config = dict(
    num_hidden_layers=16,
    hidden_size=320,
    num_attention_heads=5,
    num_key_value_heads=5,
    head_dim=64,
    intermediate_size=640,
    vocab_size=4096,
    hidden_act='swiglu',
    norm='rmsnorm',
    norm_place='pre',
    norm_eps=1e-06,
    positions='rope',
    rope_theta=98800.0,
    rope_fraction=1.0,
    qk_norm=False,
    attn_scale=0.125,
    bias='none',
    tie_word_embeddings=False,
    parallel_block=False,
    init='uniform',
    init_std_qkv=0.0154,
    init_std_o=0.0,
    init_std_up=0.0154,
    init_std_down=0.0,
    optimizer='soap_variant',
    learning_rate=0.00385,
    beta1=0.95,
    beta2=0.99,
    weight_decay=0.22,
    lr_head=0.00916,
    max_grad_norm=1.0,
    warmup_steps=200,
    schedule='wsd',
    decay_fraction=0.853,
    decay_shape='linear',
    final_lr_fraction=0.1,
    batch_tokens=262144,
    max_seq_len=256,
    doc_mask=True,
    train_tokens=480100000,
    max_steps=1832,
    dataset='wikipedia_en',
)
Each number is 128 + 32 x the weight over its row's rms, rounded and kept within 0 to 255. Layers, rows and columns count from 0. Numbers have three digits each. The size before them is the row's rms in percent of the matrix's.

# gate: layer 6 MLP gate, 640x320, rms 0.0773, rows 377-402, columns 0-79
# up: layer 6 MLP up, 640x320, rms 0.0777, rows 377-401, columns 0-79
# down: layer 6 MLP down (transposed), 640x320, rms 0.0697, rows 377-401, columns 0-79
gate377 097:105097149142082189130151098127108075134140129122176125171108113119102109085073133127097086189135134093078145096136161108123122144106188154088088132190123126126141132094121105096154120096127137110148093116127115166144105176083203085101180122
up377 098:131092103111097080131120148121119139088134163162103140145148101137132104141082116113163103117099121119087131126133156092079127122126143141143113129160162081157118095141145109171081108104049164109155139183105110131136104167045081103141116170
down377 103:132141094128093125110132149121091080193178092152114122108145093122111136137124149108098091119116117092090151169141093063123129120078108110089117090116126102100074171121173124118145115140118180080122107137116143138195161123092154128133106144
gate378 105:120173100118111165108068097199166163062179138089198138183162102097122186154103191113166145169133150115185109111121165128131119100144068183172121114136096090088089134099134158075164116120158201067128109153131088136143123133130139162093118125
up378 101:143074122144149140121127198078087084166133045120152122118095164116181047113074138165134076083129123152140156110125099133112114096108159103143158164115107113137139116099124188078115142150138106141072082168114136125134133170181070114154118126
down378 098:203049107061142048116147092124157161150105078118131097133086089163128099114079103102094130099105144125110165159162134162089144139110133119083114168098120185161125149144109124093094137156093135170069178130103064131133159127126143070165159207
gate379 101:153119092131154147103091152106113112123148089116099104150108109137123116123116123143094173152123107099040146139133146123110161054094125151108181110143119152048105121177144127114135114137119130141142150174084146140217080105163134108194124143
up379 100:156133087187095119102101137102028127111113159146116176113103056149127097138125083097163122149135120122091117108135077177086100136184148132134153174119190147127123116092128057118117220083164159161197134110094120181159096138121099096121134128
down379 104:156092127096162111127083076094165101148091172133155140128121103156096102071131106118184138182144128085147106188153119137158182150095091081108125134138146097144120147096171076139140130149211141122152152160134123101178159148089088146176118120
gate380 104:141131127187147113155150087163150202078160081141074202088154127163090095103119110148115168129129140135128168084118168153166117133117119129173125112116113183152154125118158126123129107077113135104164093144214153083118165153134060154094136096
up380 099:089177128147125050165081096067227150094128088100140122098158140121127196128089139122128129128075136173141135133202171125087102064127092120124120149119152091091051149149105126147112145123168144157097094142083092157107103142095168126070077121
down380 098:127014182095159201155145101130096154153144124110139103143146107114100118104087120184115120088109128069148141133090127144156119148115106146197093138158010161132095138091142137179109121171094092127156167138149125155080176126122124143125148139
gate381 099:172141147127080152127124081151153192129140115109119097147155205124109156085073149176087066151139151143111112120161083083137127198131139170068137098082156128112145178108127151120094155146181173119186144094129134116128075156099071140090035157
up381 099:063094151181158136172149178191120142134154123147056181104119079129036152149145105115155093115104197141120161217094121144096093172138155134156071121084158128154166113127165191177115156179093193158132141119096195112121105092163116129165075097
down381 100:109099081114160058130131092161056112175141118091152121091085155093081109148118155149152103141125116124160126115132146094131177139066123136123104151086088165142155135145120049127103166121111146129100140164138118140184155138076139090162176117
gate382 102:135057064150109120138151111120147129130134112140122081132108138111130128135129119158152119174197131154120159164140164127132091035114169080121107136112135158138153157118153096177136123103103160121082102158189127177168149130151144079128111158
up382 105:108130152123098128160143160116132132093134088108126123156142159157126068103206154091091166162130085086113118113154141186143096129185140160104091169113119169102111122125089142132137095118128138144150118100152115046197114146102134075140119112
down382 105:149111149118161128115160105135110097077137151088137157142101142131106118147176121111091080127126134122085122064155156117168119119126175160142119078100090139153068138073072164096115129153162108173224225139165089147137130126076176095079126170
gate383 100:089088127140113094093073110111106116126104160171085115118146165182131135105125116119147102110107116137135145090143131060124160085171148115110142112112166157122097059160088107143113156137145110151078186074121131109147131087107091147121139111
up383 101:109157150164114105139126133109103161121164111161151144128087146105161109116110158107134125162116153136159127097124089069156133146091131111073171079137157102135125137130103110099195115123154115105091106148090108116143115162136119127138098090
down383 102:129154114149112145184087081080107170124155155125122157106112061120124155106147095124115140182097203178125126094129181168082097039098165156086152134106129128149124099096070086101122152145139113115086132085123144125134158129104187106112070140
gate384 096:091124092150117048194152176151176120145108138114117092115114109072169129196136148109136056169095139173165130172066156105165170095103122105096156091135160150107099077135163134170153126139106099162176124172147190101126121046128127205081147086
up384 098:222115076133178151132144149128168106172088101189149044124179120123146101129069142146104131111130160140130136159041084099147195088165105129147114168120180078132126131131131143172145109150098139142084085114122170169173111099092107095198099114
down384 099:116103119169130141111111100134118128122175100143145186184126124081173174113086066129093154157117157147140130138168090169122122129120118114132158117091093117182140101106149133171160127101103095104146082079108118081179085101067121143134096124
gate385 103:074177093142218097092100143119123132148159141132110056129142113148147133154150190083161103171158130138150108196168074122155146091105161154099163097167173175106129104140126165119111153139086065166123098108150107124110094113160131096145129136
up385 104:105155092135088149085181125181151141125100168116152117114129122147111104160115135133077108128141137092157111127138134082108097120119188159108231101153181134148124089108136171110067101134115125177113103148175096178112123175210036128157134160
down385 101:192094094071092158107131148066108157148142142115075176135171163136146133130137152168132093111156158143133103093188127103116133162134106102087057122165043103180068141170181109118136148147149154069119102087182144123129076133165115118131125121
gate386 099:087085177165169117122123157113132163092116105078144133137112061095201138152165122134170164138168144097146187112119075120101089184139118167132105150132096136137091121143105054091128138131128182072115097175136123113188120190180128099117202121
up386 098:130146135155078081111117075144142123169073111183148074147099124088173156153118124150163129160072079094121150143101149127152125137145140145121116127212112178063107094182121125104137095147147101139081124167132138163130100062165089139046136158
down386 097:179134073126095099096154140100171162151131152144122129136086149139132079164132126182095153133082135065123144157061154135084137087211144119157106157094082107081173104162155144073117096132091127094098124163138100148129152125112143150087178091
gate387 104:160124110108132117137130074150115128133159126066083155178123159080107109150142115060143109147104151164160100145168197092100093130071100087159159117149051127117122104141103100077125144105135122112119190090168105156148144140040148155122141137
up387 100:093198110108109153075136073172145122169188114176085133084121182093140102141165088126123147152121120136078101111174164104120157180127128132165124143108149126083117132112121131127144160138142088186108138076101137100073212149126095147111114124
down387 102:093056124139135161168115080061123143166068088157151080114101174115148115198146124132132136116164127110077118138131116167205168169100051104148103134113101136152165130127113131159074122140138097132144126138098133047132175097112122115057137145
gate388 099:016141144109170130066159096135089049121130139176123089127115180133116141096091148122164122165158133124110120170118097119078147079110099128112122082163128099110158096136103119050125100139120112082132033117085074082142095072122107136183151155
up388 097:194113087158113066154169113180124211139123108148133154067148158188121139118163146164109103106095082151143137123131135164116133186197139141154149156123127199134095150160114129231175109130117075126140162142120162188102176160132188167092089076
down388 102:143092157106099136144153147121156137118150092117196133191161115118117157192147089125199166144161103107156127066124156118151127152098114147069107128124121186101092164127111195127094107111146114140147113142136139138128115144108097094160141118
gate389 100:131130130103131170122122140088137132098207131104110088124165136162186124157152209144124148147073161156171144140146100101099107154147143087081160163125110132134110137148095150105158069146154177125122062138077141089070169092070129131140152119
up389 101:131098140140073121069142098147152091198197097089040125126099150105119119122098161179113132135120124118123110092189170193128144193098152114111173161092106192118027127125159130096166134197078091088134125135131161108151116156102130088164086062
down389 103:126134172139148043114088098113108194088129081127098086108181097095128139143130113174115097126123110123135166170077141113147119110186081071092128117127136095192149121097128102145143144196150116053072155110179101117147110107141145138167182091
gate390 105:134107099080135189140104135031072141126137180092067135159136109127186155079164168123167083141134128138189145104107123130146091125089141114180172198113147110148107150125180060129127087148108124151103066130100176112119106115088136145179126128
up390 100:148158205142177131160144075156128148107140099146102154137152109079105126148080119166111144079191216096133163134183123136132115113158165092150104082144164117107085137184132161106165176129069106081130135118073086114128112129148138182101135189
down390 101:135144102074121127103151055168065112153094120082107148172117086161133104117074093117090182140090126157145111153160067165174142081164125098116142070132149151099174150179150078121138117138141156111200093058159095125177161124149136174163145125
gate391 110:158097102192158073096138159105116092139132097140121158107235107130101106112108124142116183133105119127079150177070111153134108151118047094118084085139100139143172180111143175187163143097121157131161110175149126150103164110153134111143138087
up391 103:154135154109149162074148141124148174152155154101229106119100134175128125105125227098147168132152079120129163087093163155163100144170150138139115153113161112164113126115131089162110108114103141073154075061108075158139096156100086132159087116
down391 103:168109135093158083133168138093082121058179113101192151181094147089123164150129115162090147110157093134195115142144090186110139104146147078105133099101161094186126073174117157137094115150173128084141112110136147085176085116137128184206125131
gate392 101:135144172140119131163139163177150140084075157086145136073180164131134127106095131126099162084150120111114076161127081122157181110092158140144133142133141132102139136110080124155159113110116150127098119103111119105177073127090173123117090175
up392 099:085156134121153157141160185086158119206160076124105142128169086170171091186129116109152121082102196080123122142102129132144121075089086160184115174120090200141130149165089113166112135140187085141119095144172174073106080101122109090109122191
down392 103:151096176106103173120111118114159131123089119188183169171138125122093088087121192185123179077126141128130108105083123063123125116139173123168169151118167078081110178101177099136132154188156186153160148157114126112124110087152146142097079114
gate393 103:103161117130194170079121142142158140077122146157084131094098094126189148126116204095126146123128127132132164101118155174120114160125159099124194128102131166139174095136062144142162103183139165111140122163152142123188169052136101154125047122
up393 102:100067156146134082176150169054132109139119131154086100148145093139094133163129079091081164068131105107126117146081159124144142093188083130240126137061145108178171139143151142067144118094113137059106120067146134095179154113135132105144141161
down393 105:120103103113164177160133129106127172131135110124110033127066183189166092081165119110101136141109142076114104077172186094113097081150129149126128118138202105106088153129164119073152050147133124146130114125174191123112125141196114075113153147
gate394 103:064145119148155142147182207132127075169098157117130119168114156219123144138138220139120142173100142161153093134133152200156135150147135117122151087131159117143157138152128132168079144103142097159138163044175090117141089092155126126116131125
up394 104:125123143109145126149137047072160163135185095074142116116186127123098047192171093167035202163101156139146130133147186174175119077110149089120156133109078149169102119204114178125125066101159105105105112112142098160105142149155163171114111133
down394 098:179118095133093160149097112126151092083131139081137098090154086138110062146090091113120160121107116229113130182146133160152124134163141152150136177072101084123084151150155153141146139131125159097106120119105139119130106155121131133146103146
gate395 100:113082140106082124152127135142071082158160132110151150113063094113139125165161118079119100089063140086131124078117174229199112143083140122155134151142136112037105147153076079096165145137130075148071104136114118133114112128098138128168185081
up395 098:077106157102103101138183140126125131119117171168152142090135099116068094126127134109088061132110182098176164127108156149144133124093139164113164101172137100042147173154119082116164153119137112141161128162090140108128115178095128110202163165
down395 099:106137125173144107078144177140103120102107141180114149134183105121120181144137134134078103123069139119140130093187197111101183162141097129130126144186152163158082169071114138165097073155148140095148067168099111130143131094104103113137147099
gate396 107:094118174100146141116157163179166079124130060127136115188089129141136137105161193077169118132132159153078136149108086163188117113149124150120111136102207116144107148065112185150090170193152125069115162137105150163132095205123208168120127070
up396 106:109161147080166119130103142171123109162129148148112090170111133140182117121127165143182124114125177186018150165094120154180174167124133182170116099071138120146173144082118186126128136150178143164177135127164185153132137130124187194101114138
down396 094:056150212102077128110134121114090139095134122134189159040125108114094119117150162102101107083142066085102122138083127158147066143154107117162112143120102111054183110122063131135078093075144125074115146156116106119132142156060156171108138146
gate397 102:120133153179117164102134089148156128135165112091099187109113210167155117169101140134117157126143140094082142124181139096074159112122140205106099085116144114106174105114084160117156067111083121106135161168100132131101069181147161129176136091
up397 102:106153107146124124113173153119135191089065170134162161133143148147174105123162049086087112096140163109150174135141093103140140166134206170128139136141157193169154134151085140136141062066118134100168087139084069123120113186120151093114106099
down397 095:134098130129130185119085145099066131155179106149088114169132157071188181126164117122156163130133149111099104104116137111120139169190054078123105126146164130102109058202062147075116091155115100171120142161136099192103118167085096134118141117
gate398 097:133165135116160096163164123123125115156090137153125190161127110104116089117116164054105102140071100117123113115157132183154145169080140085186181157127087205113092091103119141158090117119113198188190069129102073146128049149129157159129116117
up398 095:138117144118100150133128141087139125143165154110088133078185099086148071126217133134157163166170132104113122139073130108165148121149209126117110133063107154120083107134172098108144100123158072124155161179134125081113134160134131107148136129
down398 098:085092158174075137108104102053172074127097094100082151104158154159092155122143123124134127108160135153081127139146147123132152127143095204128150096185104093150142080090161157117102151141131133140095107094192158167109092152095182121144095101
gate399 094:181168085080149135110157128078177158116114070155108095115104101116173141093051121095191160118174136148104212118075109075175163162114108138069079120125114125105144112150075078163128141097107117154175147175109116112103118136101155183123084143
up399 108:122095160134127131078105133122141147128169130121127132126053141104183085127096120106135136180136124179106125153138193165137099196138123099089179077118127116134158076113119073104093099075144124099135085118155144145120120147144095162099126120
down399 103:096162177106094144145108165130098133145091164114171190176113140101131153117129125148169143124114097167148104140219155110148174153137202157092182124067122108077156125125199122154118166116135080119150148137165192178147121112196091074103086088
gate400 101:117126064108144106127108115177112092072054132138136080150125171129093101157110157106080115092124149124112162130171188149109152122125127166123140140107124142108116165095113193059111103160113203137109115162090145179147171170070133139060154161
up400 104:154111101074115103046096086143089123107132176099129119097157116184149135122217135189136102100150138099127162165180112133107148129098102125190143199108222110064130137141120192065178061122099173100144070165112177120198091108146135150129127168
down400 099:170163102078112076080139132179132148213141133098086114125146121108101161105166142128097102131140121085138117147171126134141223172152107110074188090134166092126137076132097097122109134167083114120169126058147120160200132153131154117101068114
gate401 105:107140135165111113075103131175091165119080094157097140139099150136141174146133131142138089116105104155101135144114134142027076121130133120165148102107112157095135120142068160058099197117179138171098155124134066125130086156118116070124101099
up401 102:117077131097165141185198152058102197104091099151135163178110133144133142160093149124065148088075099114100144091139150139105148139158145163165126140122098100173160102148053159083094116129143143121163119141165209172113166083082100087161123140
down401 100:098181184153145166199132101142075145116195113163114137082107138134114080115098117164142136124098132162158150066104078155139116169175104170115103135118114124180100125168068160141062073141193170114148114142124170152141090113109145154178174098
gate402 096:120160090066111216142156158123144149163147140116055108152143149133136147115230129163135098135101165096122098152134128141159148130149119156180156184127139114154143098127120059109101134101135152152054118157165188064159077094116165153176164070